From a checkpoint of a small transformer trained on Wikipedia.
Training: a variant of Muon for these matrices, 901M tokens.
Each number is 128 + 32 x the weight over its row's rms, rounded and kept within 0 to 255. Layers, rows and columns count from 0. The size above them is the row's rms in percent of the matrix's.

# layer 3 MLP down (transposed), 896x448, rms 0.843, rows 224-244, columns 112-223
size [ 98 106  95 103  93 101 105 103  87 101 104 102  98 107 104 106  97  96  97 107  98]
[[ 84 126 162 140 129 122  73 133 132 119  84  91 131  93  98 116  94 121  81 139 166  90  84 164 137 120  43 116 147 127 136  91 148 188 145 138 162 168 164 146 133 173 141 143 138 106 143 118 134 197 145  77 166  95 170 139 103  93 108 100 141 160  96 132 186 137 137 131 148  97 100 113 129 115 112  93 116 116 112 145 107 108  73 113 117 140 178 148  86  91 105 164 152  90 106 140 146 136 152  98 118 107  91 131 103 159 187 176 105  72 161  91]
 [ 94 148 102  41 165 173 134 111  97 160 127 107 139 145 115  76  46 151 133 112 102 154 149 142 126 105 107 128 106 180 100 128  60 107 118 200 158 142  71  98 105 142 164 168 127 139 141 147 150 110 131  94 159 114 160 107 120 109 116 128 156 199 117 127 151 148 180  88  93 152 140  86 197 135  98 146 156 128  92 130 131  60  97  51  74 160  27 134 187 120 105 102 133 125 113 162 107 106 137 121 118  89 110 181 107  93 120 133 119 151 116 160]
 [117 110 100 115  84 151 140 130 143 165 198 204 140 155 150 142 163 175 170  64 119  98 123 117 106 152 137 109 110 140 193 104 143 112 157 105  70 155  70 193 113 111 135  89 140  84  95 132 110 167 141 134 118 108  88 167 106 148 137  66 130 153 100 143  86  81 153 120 108 154 196 163 120 168 205 109 110 145  89 111 108 112 116 187  79 107 110 120 156 163 120 194 172 118  85 137 138 128 158 151 190 109  58  69 118 143 171 144 114 160 195 159]
 [ 85 215 102 136  97 100 130 135 111 136 178 170 194 131  67  70 119 197 125 194 130 197 157 118 210 163 105  95 152  86 147 164 130 135 108 140 129 172 137 122 136 170 131 109 185 148 141 158 162 157  98 136 165 100 149 111 146 137 106 109 165 128 143 152 126  52 154 128 146 100 134 104 118 142 121 140 164 136  96 160 172 136 131 124 138 109  46 147  89 155 115 165  91  80 127 148 118  87 124 153 174 113 120 140 150 134 130 149 105 146 106 167]
 [179 113 147 114 117 109  71 113 114 143 128 160  94  78 141  86 134  74 172 126  87 115 192 135 155  59 130 160 102 154 168 178 221  78  89 142 138 112 135 171  86 115 138 141 158  97 142 124 177  49 103  88 136 149 138 150 137 147  73 147  84  89 122 117 169 100 126 146  80 118 132 105  97 108 111 135 131 145  83 162 144 101 136  87 111 102 104 123 154 131 172 105 152 137 116 122 121 110 100  66 128 105 121 133 165 135 144 102  99  73 180 101]
 [149 169 152 116 181 146 175 113 218 156 109  92 112 126 164 176 128 115 137 166 100  68 118 155 147 146 124  79  98  75  88 147 185 149 107  81 108 142 152 154 132 110  88  66  52 106  89  80 125 143 132 113 175 106 105 143 239  96 154 149  93 192 130 118 135 161 124 133 156  97 154 116 177 166  70 145 148 101 137 120 173 103 140 108 121  98 172 142 134 180 122 137 154 148 123  97 148 107 126 101 111 161  98 122  90 168 121 131 122 119 171 144]
 [146 111 104 130 138 115 161 133 150 125 147  98 135  94 171 118 136 132 133 120 101 141 149 115  63 152 166  97 116 149 108 125 121 122 137 188 131 125 102  87 165 102 154 122 126  79 140 119 147 167 112 101  74 116 139  69 133 121 167 112  82 135 134 225  94 140 141 165  90 122  82 132 127 136 131 153 130  95 147 117 101 157  42  79 113 146 121  95 101 125 107 163 191  88 132 134  78 117 162 147  81  90 144 133  97 150 151 109 144  76 129 129]
 [154 112  78 124  75 107  75 101 147 145 127 134  48 106 217  74 126 119 127 140  81  74 123 133  68 125 118 181 150 136 106 134 112 102  76  77 130 136 168 198 106 142  90 152 143 140 149 114 128 159 127 130 160 127 182  70 129 141 110 104  78 121  87 104 169 108 151 124 160 146 166 105 110 157 160 166  95 160 111  88  94 110 127 181 170 157 160 141 103 123 213 104 155  98 149 127 155  94  89 157 118 176 170 138 122 117 119  97  97 168 143  85]
 [130 185 137 181 189 120  90 124 159 116 126  95 133 105 151 169 126 126 160  53 109 135  99  65 155 137 150 131 169 142 137 126  84 145  50 151 143 157 133 125 174 167  93 149  88 104 184  89 143 128 164  76 149 166  79 145 102 111 139 116 125  99  72 127 106 158 153  91 152 114 151 108 141 136 127 100 124 172  82 155 171 154  93 102 135 125 122 164 106 153 113  91 151 106 145 151 151 132 131 130 113 140  78 179 144 133 100 159 116 194  99 143]
 [148 105 136  38 134 156 142  95 161 200 117 103 214 109 162 132  88  92 131  92  63 137 175  80 100 136 118 151 147  82 155 125 107  89 180  96 172 170  99 131 171  86 134 123 145 177 103 159  89 158  82 131 100 167 128 161  99 131 148 163 101 127 116 109 141  48  59 118  55 147 121 149  96  93  75 139  89 141 116 172 141 103  76 163 128 159 143 190 146  76 128  83  98 117 148 177  58  94 147 146 144 118 141 131 176 152 118 169  93 147 100  93]
 [135 160 147 151 139 107 125 146 164  66 177 138 141  87 120 149 114 174  97  55 147 184 128 169 116 178 163 109 202  93 103 131 122  80 106 109 108 159  89 132 183  89  71 173 104 141 164  95 147 115  73  52  90 169 128 104 112 184 127 128 118 149 158 117 101 130  94 102 149 116 122 127 119 143 100 145 116 158 168  94 129 124 169 162  72 151  88  64 179 163 138 136 127 114 118 100 126 172 109 111  98 204 148  86 152 126 131 125 148  89 105 103]
 [105  76 160  88 130 158 164  93 141 141  99 165 111 103  96  99 182 170 167 119 166  94 158 119 167  51 226  74  97 124 143  96 120 126 136 137 147 154 173 125 140 108 100 127 139 131 171 126 114 121 133 135 130 129 123 145  86  97 155 138 121 136 127 123 118 175 129 113 106 172 134 128  91 110 158 155  56 134 145  70  37 139 139 102  78 119 107 192 104 121 108  96 112 147 175  88 144 146 154 134 144 167  73 117 157 127 118  73 161 148 173  85]
 [ 98  89 148 148  94 183 146 170 159 121 137 104 130 105 119 126  91 140 117 147 141 149 125 117 151 147 157 196 150 129 134  78 131 128 122 109 133 114 172 119 119 156  89 151  74 105  99 183 122 154 143 118 195 147 200 119 141 103 132  97 129 142 127 188 195 149  21 157 114 109 142 104 105 132 133 170 146 128 146 102 209 134 166 145 132 145 126 164 121  64 103 149 172 129 129 176  80 162 166 147 152 126 224 135  65 154 113 112 126 156 129 158]
 [141 174 134  86 155 167 159 100 106 124  79 175 173 133  68 129  69  87  81 152 137 138 156 129  77 107 176 130 123 134 117 189  96  78 137 131 143 144  88 122 143 113 124 133 153 149  74 143 117 138  73 105 101 161 128 171  86 124 162 156 170 159 132 169 163 124 167 107  65 177 113 107  95 172 119 145 100 176 149 195 176  77 131 114 148 182 163 170 120 148  73 107 134  16 129 143 115 160 187 120  94 136 104 109 129 101 136 101 119  56 111 135]
 [116 108  89 156 171 142 109 114 211 116 207 179 117  73 147  84 144  59 151 133 115 169 101 152 116 119 135 155 187 128 100 103 131 172 154 154 139 132 128 151 134 133 101 115 104 128 122  89 135 158 173 130 160 120 122 114 121 121 122  96 133 123  97 194  71 195 120 171 136 186 183 152 105 110  55  75 104 107 128 115 143 161 146 122 187  54 138 148 126 139 119 124  71 111 139 166  98 155 221 163 215 170  77 123 128  55 135 182 145 133 148 139]
 [125 126 112 128 104 111 157 151 200 129 177 159 100 136 136 147 112 130  97 108 145 110  98 109 143 153 129 130  96 172 180 116 102 101 139 143 154 104 106 130 158 126 149 150 152 173  77 147 111 135 162 115  71 146 152 171  73 118 135 131 135 192 109  68 107  93 142 117 136 127 133 143 155 111 169 136 149 130  82 158 198  96 111 141 128 236 189 143 134  72 123 109 112 126 118 133 151 153 146 120 121  95  43 105 137 136 126  28 156 127 119 128]
 [166 120 135 124  87 134 148 145 124 119 141 178 120 130 120 141 163 111  96  37 164 139 193 222 155 124 141 151  41 190 128 141 139 147 150 137 165 149 105  86  99 167 119 135 169 117  86 103 179 128 137 148 128 156 114 108  75 127 134 122  91 134 131 123 171 149 176  91 150  28 149 149 127 120 114 161  57 137 103 133  95 158 167 148 130 124 151  60 122 108 166 146 116 177 111 169 149 139 117 144 111 156 111 100 137 116 144 129 158 159 119 131]
 [127 162 126 180 110 112  38 109  82 161 120 144 148 113  94 122 129 139  91 129  93 179  98 133 185 143  95 134 112 176 138 138 125 147 146  98 163 195  90 120 150 120 136 112 192  90 159 149 120 136 119 113 112 136  81 122  84 109 145 126 146 152 107 110 127 150 167 160 132  87 171 133 136  76 133  82  72 150 156 132  99  66 152 189  96 142 161 109 142 125 136 109 124 138 128 145 106 148 162 147 161 130  92 126  99  96  80  84 124 124 135 108]
 [ 79 147 189 150 152 149 171 166 168  59  90 156 154 130 159  91  99 150 106  85 184 161  87 144 183 110  81 108 106 128 146  97 133  98 159 180 133 130 131 177  94 104 144 124  78 146 142 168 157  77 155 156 132 175 104 186 173 125 114 139 179 139  79  97 103 106 111 152  75 119 154 118  98 182 171 108 153 156 111 139 179 128 121 174 144  74  86 155  90 123 123 111 179 114  96 111 130 154  85 169 150 115  93 142 124 156 121 188 180  82 175 113]
 [123 170 132 162  84 120 142 147 154 136  90 163  90  49  61 121 127 143 139 119 127 109 133  73 105 180 147 105 158 120 145  99 172 142 113 169 163  88 167  60 143  80 113 104  95 128 179 147 183  96 158  84  92 105 117  99 122 149 111 149 110 138  98 130 162 142 148  47 130 114 134 126 136 150 125 154 121 137 175 104 117  85 216 103 104 130 118 140  98 128 116 149 167 108  82 160 121  71 173  92 146 155  91  81 176  53 123 135 172 192 140 122]
 [142  52 125 103 154 159 144 136 110 183  88 194 158 161 147  71 121 128 108 105  81  82  94 163 193 115 130 183  67  87 170  62 146 109 117 135 147  97  69 168 108 123 151 134  67 158 110 142 144 129 128 170 166 119 124 164 128 145 116 153 122 172  54  98 113 178 124 134  85 132 132 152 149 203 113 138 127  75  83 223 141 164 123 133 139 107  74 126 163 118 129 123 151 131 186 182 133 140 120  74 106 153 150 155 117 174  62 110  94 107 141 132]]
# layer 3 MLP gate, 896x448, rms 0.172, rows 225-245, columns 112-223
size [105 100 100  91 101 109 108  90 107  98 103 102 109  96 100 100  96  98 107  98  90]
[[133 122  29  90 155 161 125 123  89 124 128  69 108 172 173 184  54 104 122 111 102 112 149 119 140 180 159 181 126 125 104 104 112 148 208 136 209 116 130 135 174 164 159 134 158 106 180 119  77 115  81 167 134  97 133 156 127 149 125 164 124 141 185 121 165  84 173 176 170 106 110  85 130 168  68 153 170 156  92 108 136 159 152  81 107 134  93 112 133 141  86 107 110 135 123  81 150  68  89 145 120 134 121 171 115  92 162  85 134 150 161 123]
 [136 174 100  76 143 135  86 167 134 131 102 163  71 146 135 154 103 115 178 105  71 167 162 150 127 136 103 108  96 169 140 109  99 175  79  88  81 123 129 132 126  75 178 104 142 108 146 158 137 169 170 142  49 123 153 113 129 172 160  99 152 166 107  92 142  67 138  93 130 123 192 170 126 138 151 109 126 156 164 108 107 132 122 197 100 146 104  68  75 134 140 148 102 172  95 138 144  83 171 111  93 121  96  99  95  79 121 122 184 106 164 141]
 [ 62 145  81 152 101 103 114 164 111 151 122 140 143  97  85 154 121 132 140 128 109  84 140 101 134 138 130 130 159 108 155 193  45  98 126  77 142  81 145 165  65 163 168  95 120 117 139 111 128 192  94 151 115 141  92 149 118 127 117 121 149 120 116 138 157 101 138 126 116 140  84  87 147 137 185 117 105 192 143 151 151 173 134 155 104 146 187 158 103 122 141 126  91  92 111 174  96 184 197  86 130 167  95 138 142 138  98 106  74 118  70 112]
 [139 137 112 158 161 141 136 121 183 173 167 100  98 122 137 147 166 140 130 127  89 103 149  93 129 146 121 122 152 106 159 203 107 195 148 127  91  94 122  90 158 105 179 128 170 120  64 116 219 140 110 125 204 177 108 140 155  92 137 134 173 122  92 158 130 153 142 180 102 121  96 143 100 174 124 119  78 139 161 161  97 130  84 171  87 155  87 160 134 145 105 108 120  83 175 155  83 160 144 156 160 108 170  64 136 169  97 124 117 131 130  70]
 [133 142 160 144 132  85 139 116 140 115 124 120 181 137 184 150 143 146 159 146  99 121  98 101 119 155  95  47  94 169  70 214 120 136 124  73 125 129 151 102 100 120 129  85 152 156 145 121  74  75  70  84 143 136 136 123 175  94 147  80 180 153 133 142 101 199 138 127 159 146 161  66 134  60 103 123 128 173 156  82 157 171 175 149 146 137  59 108 121  76  77 150 114  82  93 134 118 133 137 145  88 155 135 104 108 178 143 125 142 163 100 106]
 [102 137 122 138 134 117 110 128 115  68 189 154 138 145  84  85 151 117 139 103  95 119 160 155  97 103 133 167 183  15 139 104 101 104 105 105 189 178 146 111 103 169 145 103  92 113 115 133 195 142 105 121 120 148 131 161 107 102 103  85 123 173  94 134 126 156 160 143  79  74  79 114 202 134 119 124 148 171 103 155 170 116 142 147 107 159  65  81 115 161 172  99 119 154 129  76 165  93 167 150 117 145 195 149 149 207 141  99 158 103 131 154]
 [109 130 122 227 164  60  76  89 111 170 168  95 122 164 149 129 100 148 138 113 106 107 131 143  69 175 114 135 138 112 166 117  52 149 186 131 155 145 136 148 110 166 144 138 140 120 180 158  99  90 139 151 133 128 169  91 208  91 186 201 122 138 128  81 175 148 152 141 155 142 105 125 143 172 182 104 124 213 162  97 151 201 111 127 184 118 142 125 105 123 130 144 167  65  89 132 110 147 138 157 150 134 177 145 145  98 116 183  88 105 179 145]
 [183 174  74 160 115 145  90 156 155  97 132 115  83 148 174  94  88 130 121 170 113 157 117 137 131 124 151 193 135 106 150 107  94 138 123 170 132 141 167 134 109 192 157 192  79 107 172 118 121 157 158 115 123 162 170 111 160  54 135  88 142 114 154 166 114 112 127  70 119 182 108 139 135 142 124 100  95  97 130 112 171 119 131 141 134  98 130 105  86 151  85 125 138 146 104 179  47  85 135 151 101 108 132 127 144 130  72  92 157 113 105 121]
 [157 100 134 143 118 120 126 113 136 133  91  92 126 144 173 106 132  91 109 124 151 132 167 146 114 150 131 116 193 168  89  87 146 109 149 166  94 159 104 127 149 165 118 144 126  99  98  70  87 154 127  97 137 135 147 113 103 174  82  96 153  68 141 123  79 161 221  95  91 169 108 129 148  71 130 153 119 120  90 142 125 171 131 138  95 107 103  87 131 111 108 156  95  57 123  62  75 152 154 122 131 111 140 198 129  61 200 128 105  64 188 164]
 [109 133 136 111 154 110 156  90 137 123 120 146 156 198 120 177 143 113  97 154 123  43 130 115 151 162 187 171 110 131  90 110 173 167 144  97 149 186 132 113 132 125 140 125 145 151 176 135 121 100 113 135 175  87 128 141 160  88 116  84 152  74 159 181  93 160 126 150 200 128 127 145 128 166  64 129 194 133 134 136 147 167 154  89 102 211 130 113  98 131  96 150 109 117 136  96 110 146 190 135 117 120  69  81 137 132 114 194  83 151 135 155]
 [134 113  87  96 123 168  85 103 138 131 147 158  88  64 105 142 119 117 167 116 173  94 153 117 138 146 168 133 160 116 108  94 123 151 132 161 153  72  88 194  69 117 110  95 143 111 106 110 130  88  81 135 140 125 127  66 118 120 157 155 157 139 120 124 134 119 167 167 151 121 149 136 131 133 124 116 135 102 126 164 142 144 139 129 142 168 143 159 173 132 111  99 119  83 179 142 183 125 125 136 143 140 121 119 137 169  98 120  99 181  95 110]
 [184 110 104 118 137 138  98 150 150  90 108 109  78 113 140 135 158 151 148 132 115  73 150 125 122 143 143 113 111 169 126 105  41 125 129 165 158 143 153 119 161 124 210  51 147 136 123 114  77 114  99 106 151  86  92 162 119 197 175 123  83  66 173  92  94 122 135 154 113 104 173 102 131  89  92 117 152 122  65 128 121  87 136  37 128 142 156 107 135 110 158  89 125  94 127  98 130 107 133 174 134 139 159 132 156 155 154  73 199 167 122 131]
 [ 92 150 152  79  95 121  88 106 171 150  78 136 154 166 118 165  67 130 107 154 155 130  84 172  66 105 119 135 126 122  94 107 107 172  73 154 168 129 128 167  89  98 171  77 184  83  93 125 125 121 165 125 157 198 197 149  91  89 168 125 125 134  96 112 140 127 104 120 139  83 143 104 126 149 148 174 110 153 118 122 132 122 159 209 113 127 208 132  86 194 147  94 128 150 114 122 191 139  89 142 145 145 176 122 159 111 133 136 113 103 102 107]
 [180 129 121 100 134 150 117 104 137 117 142 124 161 118  94 175 113 112 191 115 145 138 118 183 137 113 153 141 150 120 128  84 139 194  93 100  26 111 155 181 126 174 152 154 144 142 147  82 154 139 124 109  70 155 136 122  97 115 131 118  85  89  67 121 149 110 173 142 158 126 147 101  87 133 144  75 120  80 124 151 121 199 117 117 150  93 141 113 115 109  90  95 112 103 115 120 168  97 148 178 117 122 141 140 104 130 171 100 100 117 108 205]
 [160  89  92 154 117 107 137 128  74 162 129 121 120 134 185 145  76  76 124 119 122 181 127 162 150 109 128 130 173 122 135 136 126 217 118  63 122 142 136 143 136 139 127 144 192 159 109  91 177 126 147  98 100  94 161  90 132 146 140 139 168  55 167 134  96 167 138 123 166  70 137  60 139  65  70 133 134 140 180 141 130 158 138 169 103 102 108 106 109 168 184 125  76 147 120 111  91 130  93  95 102 179 154 140 115 151 117 166 148 177 150 144]
 [118 127 132 118  77 145 151 157  81 115  75 199 165 115 112 104  82 130 132 117 102 143 148 171 151 133 106 124 116 125 169 113  69 120 108 154 163 169 150 143 128  84  71 131 155 142 105 132 123  95 143 147 163 168  89 153  98 109 162 144 111  81 148 200 161  87 102 118 142  60 103  41 139 129  76 174 122  59 122 119  87 136 137 132 154 139 151  93 159  60 141 109 118 182  75 136 139 198 161  81 137 150 196 127 129  66 154 128 152 138 172 166]
 [133 144 109 133 145  91 114 147 124 113  83  92  92 190 119 179 182 130 115 106 136  85  86 155 130 163  93 107 140 129 132 116 148 208 116 119 145 132 181 128 131 192 119 149 128  99 163 111  38 183 143 189 167 122  91 117 176 127 137 165 162  95 163 158 133 179 146 114  66 158 168 170  90 105 132 104 124 143 169 106 171 123 100 108 139 123 129 105 109 110 173 114  54 143 138 138 197 126  80 188 166 192 113 169  83 119 142 109 143 114 117 104]
 [130 129 175 179  84 189 152 160 141 161 119 125 189  89 103 122 105 111 117 131  50 136 147 131 101 216 184  76 160 145 164 131 154 119 129 127 101 104 108 117 149 127 118 117 150  88 136 107 105 157 121  49 131  92 155 151  79  99  88  83 144 119 105 116 110 107 167 184 156 116 117  99 134 152 127 110 113 102  65 103 122 128 162 163 159 162 112  70 105 170 111 117  95 149 115 164 145 165 154  93 140 110 168 120 129  95  95  93 167 150 150 173]
 [149 158 141 142 131 116 186 135 146  93 152 130 119  95  81 121 119 107 143 143 106 132 190 132  90 145 120 122 151 136 117 126 134  98 145 132 183 130 134 161 168 169 197 136 166 165 126 133 116  87  84 156 113 134 171 127 120 157 107  96 122 104  45  69  60 104 119 107  98 130 123 137 134 108 110 169 223 177 119  58 136 190 166 179 207 147 124 117 104  99 147 144 162 115  93 163 151 177 145 160 102 139 131  69  63 132  91  61 130  89 128  91]
 [141  98 171 134 152 103  71 142  87 165 136 163 165 162 122 147 103 200 116 149 136 139 143  46 129 149 172 115  97 130 102 101 123 105 138 198 164 142 162 129 105 186 117 105 165 103  78 167  47 116 132 154 146 150 116 151 151 165 131 117 166  85 134 208 125 145 195 134 138  75 143 116 138 125 103 176  35 174 132 170  97 124 169 147 132 111 107 138 160 107 181 145 113  91 105 127  98 158 119 117 226 122 137 133 152 184  91 112 159 150 158 157]
 [123 172 182 157 131 138 115 130 103  72 143 179 118 197 169  79 127 140 144 120 106 184 150 124 114 100  73 143 212 110  76 118 166 118 166 104 103 182  75 122 103 141 145  99 114  84 143 161  58  90  96 104 104 123 120 149 125 191 165 122 113 143 121 161 129 192 133 106 111 147  81 166 104 174 149 136 158 140 139 164  76 134 142 129 121 139  94  75 117 131 101 117 165 161 115 153 194 144 103 125 146 104 135  99 165 107  87 128 134 131 130 135]]
# layer 3 MLP up, 896x448, rms 0.176, rows 225-244, columns 112-223
size [108  95 104  91 100 109 107  84  99 102 103 102 111  96 102 101  95 104 105  89]
[[110 160 125 195 129  93 102  92  64 188 159 129 114 139 103  86 113 113 103 161  62 158 149 131 148 171 141 122 122  81 117 135 128 142 121 130 113 119 151 137 150 120 176 160 184 115 177  53 105 133  66 160 116 145 172 151 121 139 161 122 156  67 128 111 201 185  92 134 138  78 159 116 144 136 127 180 121 181 122  94 122 136  70  28 142 143 115 163 122 167 103  85 112 198 110 136  57 139 112 114 153 144 118 175  83 134 152  78 136 147 157 169]
 [104 118 146  80 129 104  84 104 150 106 124 136 145 146 167 130 132 121  89 118 119 157  97 116  99 136 114 105 138  93  71 116 160 153  60 148 129 109 123  82  99 124 141 131  68 127 115 170  92 101 190 142  76 127 164  81 122 132 166 177 159 171 199 128  99 101 149 154 127 157  92 103  93 108  79 130 147 135 201  80 141 135 174 154 120 146 176 134  52  94 124 141 147 209 132 120 164 131 159 125  98 108 147  94 131 111 108 148 179 136 144 110]
 [ 36 148 146 137 129 154 107 188  99 104 120  90 160  52 169 144 139 117 106 136 160 113 206 103 111 136 184 167 133 164 150 162  67 168 151 136 152 109 188 152 102 113 155 145 132  84 148 107 104  69  89 100 163 121 114  58 138 120 167 139 147 165  92 185  94 134 139 147  82 144 142 117 155 102 123 114  74 166 159 124 104 134 125 140 176 142 177 151 157 145  67 135  72  87 121 113 145 139  90  87 118 135 162 165 140 145  52 127 121  97  87  57]
 [ 95 115 161 100  75 178 132 122  73 131 100 136 171 166 145 120 141 120 113 117 135 161 106 116  79 128 124 193 116  85 104  77 153 145 158  80 150 185 125 126 101 159  93 113  68  98 114 132 146 100 161 131  90  99 183 114 121 101  98 116  92  96 135 102 164 124 124 110 149 137 164 117 144  49 118 126 134 135  75  75  95 148 135  95  92 169 122 128 158 150 101 133 145 161 105 104 143 106 118 150  92 146 105 113 107  61 170 142 129 109 113 117]
 [ 83 138 126 130 165 131 144 153 102  84 100 121 139 175  85 105 127 148  90 166 143 127 160 153 150 109 150 134 121 115 100 132  94 121 123 115 114  68 119  68 180 135 146 119 174 125 134  69 124 189 144 154  89 129 195 122 100  90 124  95 104 147  77 171 155 121 142 111  70  80 134 113 182 111 180 112 110 112 129 162 122  58 149 102 166 134 163 119 148  55 149 129  62  78 117  87 101 145 158 119 114 128 174 112 148 166  68 111 105 194 110 178]
 [183 127 118 171 106 100 136 115 128 139 131 126 157 157 193  93 179  66  88 149 108 161 116 132 130  94  84 126 128 159  76  98 178 146 199  89  64 145 124 104 138 161 139 115 177 142 164 141 119 147 126 186 122 151 158 160 108 126 197 113 106 133 118 176 113 154 148 106 148 120 154 169 109 117 184  40 122 137  81 177 114  81 125 132 109 141 146 135 136 112 122 122 180 156 147 141 148  87 116 122 116 134 133 127 133 131 170 152  71 122 132 174]
 [104 162 103 147 125  97 139  94 123 173 155 114  65 174 149 135  69 127 150 126  85  98 166 136  85 212  64  80 121 142 100  55  46 177 179 100 143 114 152 191  93 115 161 145  89 221 175 195 131 106  95 112 141 135 160 109 155 110 153 179 113 170 141 119 157 145 158 120 173 129 149 114  85 174 185 154 122 206 172 140 146 159 105 123 158 130 182 146 135  86 158 120 174  90  73 146 147 123 122  99 146  83 101 136 119  79 118 137 114  91 175 176]
 [167 116 151 146  70 102 108 111 128 145 105  90 149 114 163  89 128 134 117 118 105 133 121 162 103 129 163 128 206 116 159 141 117 114  87 188 122 103 125 152 111 125 140 120 108 138 104  77 105 138 115 107  99 130 200 164 105  72 178 130 142 146  94 201 142 163 146  90 150 152 117 116 151 154  95 167 144 150 127 144 132 137 105 143 156  92 186  82 121 137 125 175 144 166 116 142  83 164 152 156 156 143 143 199 140 156  83  90 169 176  84 166]
 [132 132 151 104 172  65 157 177 128 110 124 148 192 136 145 156 102 125 128 140 104 117 118 127 136 134 145 161  74 142 148 118 129 160 124 110 145 114 103 128 133 133 107  61 113 183 228 161 149 136  96 139 145 187 111 144 123 168 114 163 119 179 174  82  75 122  67 122 117 113 168  77 157 141 116  92 112 148  95 109 105  93 135 129 157  67 138 152  77 101 129 139 108 120 142 124 145 120 123 148 117 127  67 121  63 110  98 129 160 153  81 114]
 [128 188 160 175 143 135  83 179 110  82 178 106 154  75 171 117 180 179 125  52  92 186 128 123  89 116  94 120 129 132 107 138 113 122 125 128 120  70 147 166  62 181 106 129 149 101  70  77 167 146 137  98 122 130 129 152 125 148 119 123 121 159 104 100 108 149 124 100 156 120  94 123 165 106 132 130 119  83 114 170 136  89 110 123 128 126 143 147 107 137 131 132 157 102  99 155 156 146 105 147 156 134 172 135 114  96 142 133 157  91 139 144]
 [114 157 141 123 110 151 115  97 108 119 149 113 129 154 112  85 113 196 144 136 161 107 167  85  80 185  93 110 140  91  76 127 156 165 162 152 126 127 107 150 140  50 145 129  77 142  45 136 192 113  92 152 154 142  71 111 108  78 110 126 121  71 108 144 154  88 141 132 156 175 101 158 130 177 139 195 102 173 195 149 168 174 155 155 128 182 102 135 142 143 163 141 112  91 148 129 171  46  93 126 161 100 150 135 143 132 108 134 112 168  61 116]
 [226 110  92  65 127 151 111 155 126 101 103 149 108 159 137 101 166 109  80 149 167 170 134 148 115  78 184 161 134 133 154 121 108  60 105 142 131  90 173  40 116 152 104  67  98  94  70  76  92 192 144 104 119 156 151 159 146 130 120 116 169 158  49  89 108 111  77 167 154 113  87 108 120 155 123 152 135 125 120 180 119  83 166 164 114 172 146 104  96 151 149 120 160  98 136 111 166 101 132 144 123 170 162 135 157 138 113 107 109 128  90 136]
 [116 117 147  86 165 125  52 100 123  94 138 109 171 150  53 107 181 136 142 160 170 154 125 167 138 115 137 230 104 109 122  68 106 171 120 147 122 132  78 114 115 131 148 135 167 108 182  44 124 173  91 116 145 124  75 134 135 130  95 155  87 155 154 147 151  90 163  73 154 163 149 104 162 112 127 147 110  97  96 129 121 160  88 184  76 153 148 144 135 171 150  72 137 148 153 152 120 107 117 147 102 162 166 111 137 146 139 123 104 125  83  95]
 [148 185  93 113 110 133 128 103 141 128 141 159  78 129 180  90 128 101 111  65 139 105  89 174 130  65  62  92 162 211 147 115  72  42 109 125 184 134 195 124 143 130 141 159 110 158  74  85  98 123 123  87 138 161 125 137 113  98  97 128 116 125 128 133  81 162 112 161  98 138 123 121 144 139  82 131 175 132 136  74 146 141 127 130  85 163 113 118 135 154 169 190 129 121 150  81 132 142 137 110 127 140 129  78 160  84 132 168 121 163 187  83]
 [137 123 117 171 129 121 119 145 138 157 118 131 128 177 115  97  58 144 135 132 156 138 113 174  96 132  80  98 106 181 149 191  90 101 132 162 142 147 122 139 116 125 117 149 154 182  93 121  71 139 189 157  88  88 147 122  79 160 120 144 129 164 117 100 120 147 126 190 111 156 142 119 107 161 119 147 128 100 120 110 120  55 125  97 187 159 133 105 137 100 136 151 104 164 153 140 172 132 110 112 160 100  70  93 155 127 113  79 175 122 128  65]
 [125 124 169 107 128 124 111 164 125 149  77 139 151 122 142  89  69 109 164  87 124 122 170 125 189 148 135 148  78 221 162 121 132 131 106 144 173 125 105 172 113 172 118 140  97 168  90 145 127 129 112 134 125 180 123 160  99  92 140 127 111 147 127 218 149  74 123 114 111  72 145  62 102 129  66 135 145  50 160 125 100  92 138  66  74 187 134  47 100  54 141 207 111 163 121 179 103 198 132  95 118 139 168 202 184 129 166 125 137 128 170 142]
 [104 138 131 108 142 116 177 120 184 156  97 182 118 149 168 123  99 113 126 197 126  91  86 113 128  97 148 123  99  92 134 154 179 153 179 142 140 130 136 109 145  96 110 115  77 111 123 123 143  98 136 144 114 116 150 124 123 135 123 117  80 216 129  78 156  83 171 108  87 111 154 133 166 129 139  76 182 164 174 130  76 125 175  98 126 226 176 123 155 169 116 190 126  99 111 166  95 118 173 110 107  85  62 104  58 120 141 112 155 140 166 139]
 [160 110 114 124 136  90 147 123 155 108 116 125  93 153 216 128 124 135  89  96 174 114 125 126 189  76 153 134 124 124 145  91 141 113  83 159 155 154  91 156 104 124  92 147 142 101 125  96 142  87 136  99 120 193 103 144  73  85 152 162 120 105  80 108 105 147 155  96 149 168 117 128 172 183 124 119 111 214 127  61 128 153 124 127  97  95 173 131 143 165 135 161 167 102 107 190 132  95  99 104 125  98  83 110 138 169 124 136 169 114 108 100]
 [142 126 112  59 153  76 150 131 115 111 127 153  94 192 135 111  79 107 125 118 127 169  99  98 125 165  85  67 175 154 107 110 106 104 161 210 169  95 113 137 116 157 132 106 117 134 132 144 145 105 181 174 182 172 132 116 113 130 111 126  61 130  81 137 103 169 117 122  85 159 182 133 173 155  72 178 187 143  83 162 171 139 161 113 180 136 138 110 135 111 101  99 160  88 126 117 147 134  90 134 128 204  81 161  42  62  68 113 133  96 183 141]
 [132 135 120 132 203 130 150 105 142 149 137 100 149 103 123 124 120 114 109 166 124 111 122  80 177 103 112 119 103 121 140 128 132 176 150 112 143 131 114 145  72 113  88 147 111 113 129 172  54 121 184  95 114  98 185 188 115 167 149 133 134  79 121 137 168 138 150 109  74 112 208  77  79 186  83 129 154 149 152 197 100 106 149  64 146 150 106 173 109  84  84 124  84  63 132 149  50 153 131  49 151 105 151 111 123 150  92 119 145 148 124 155]]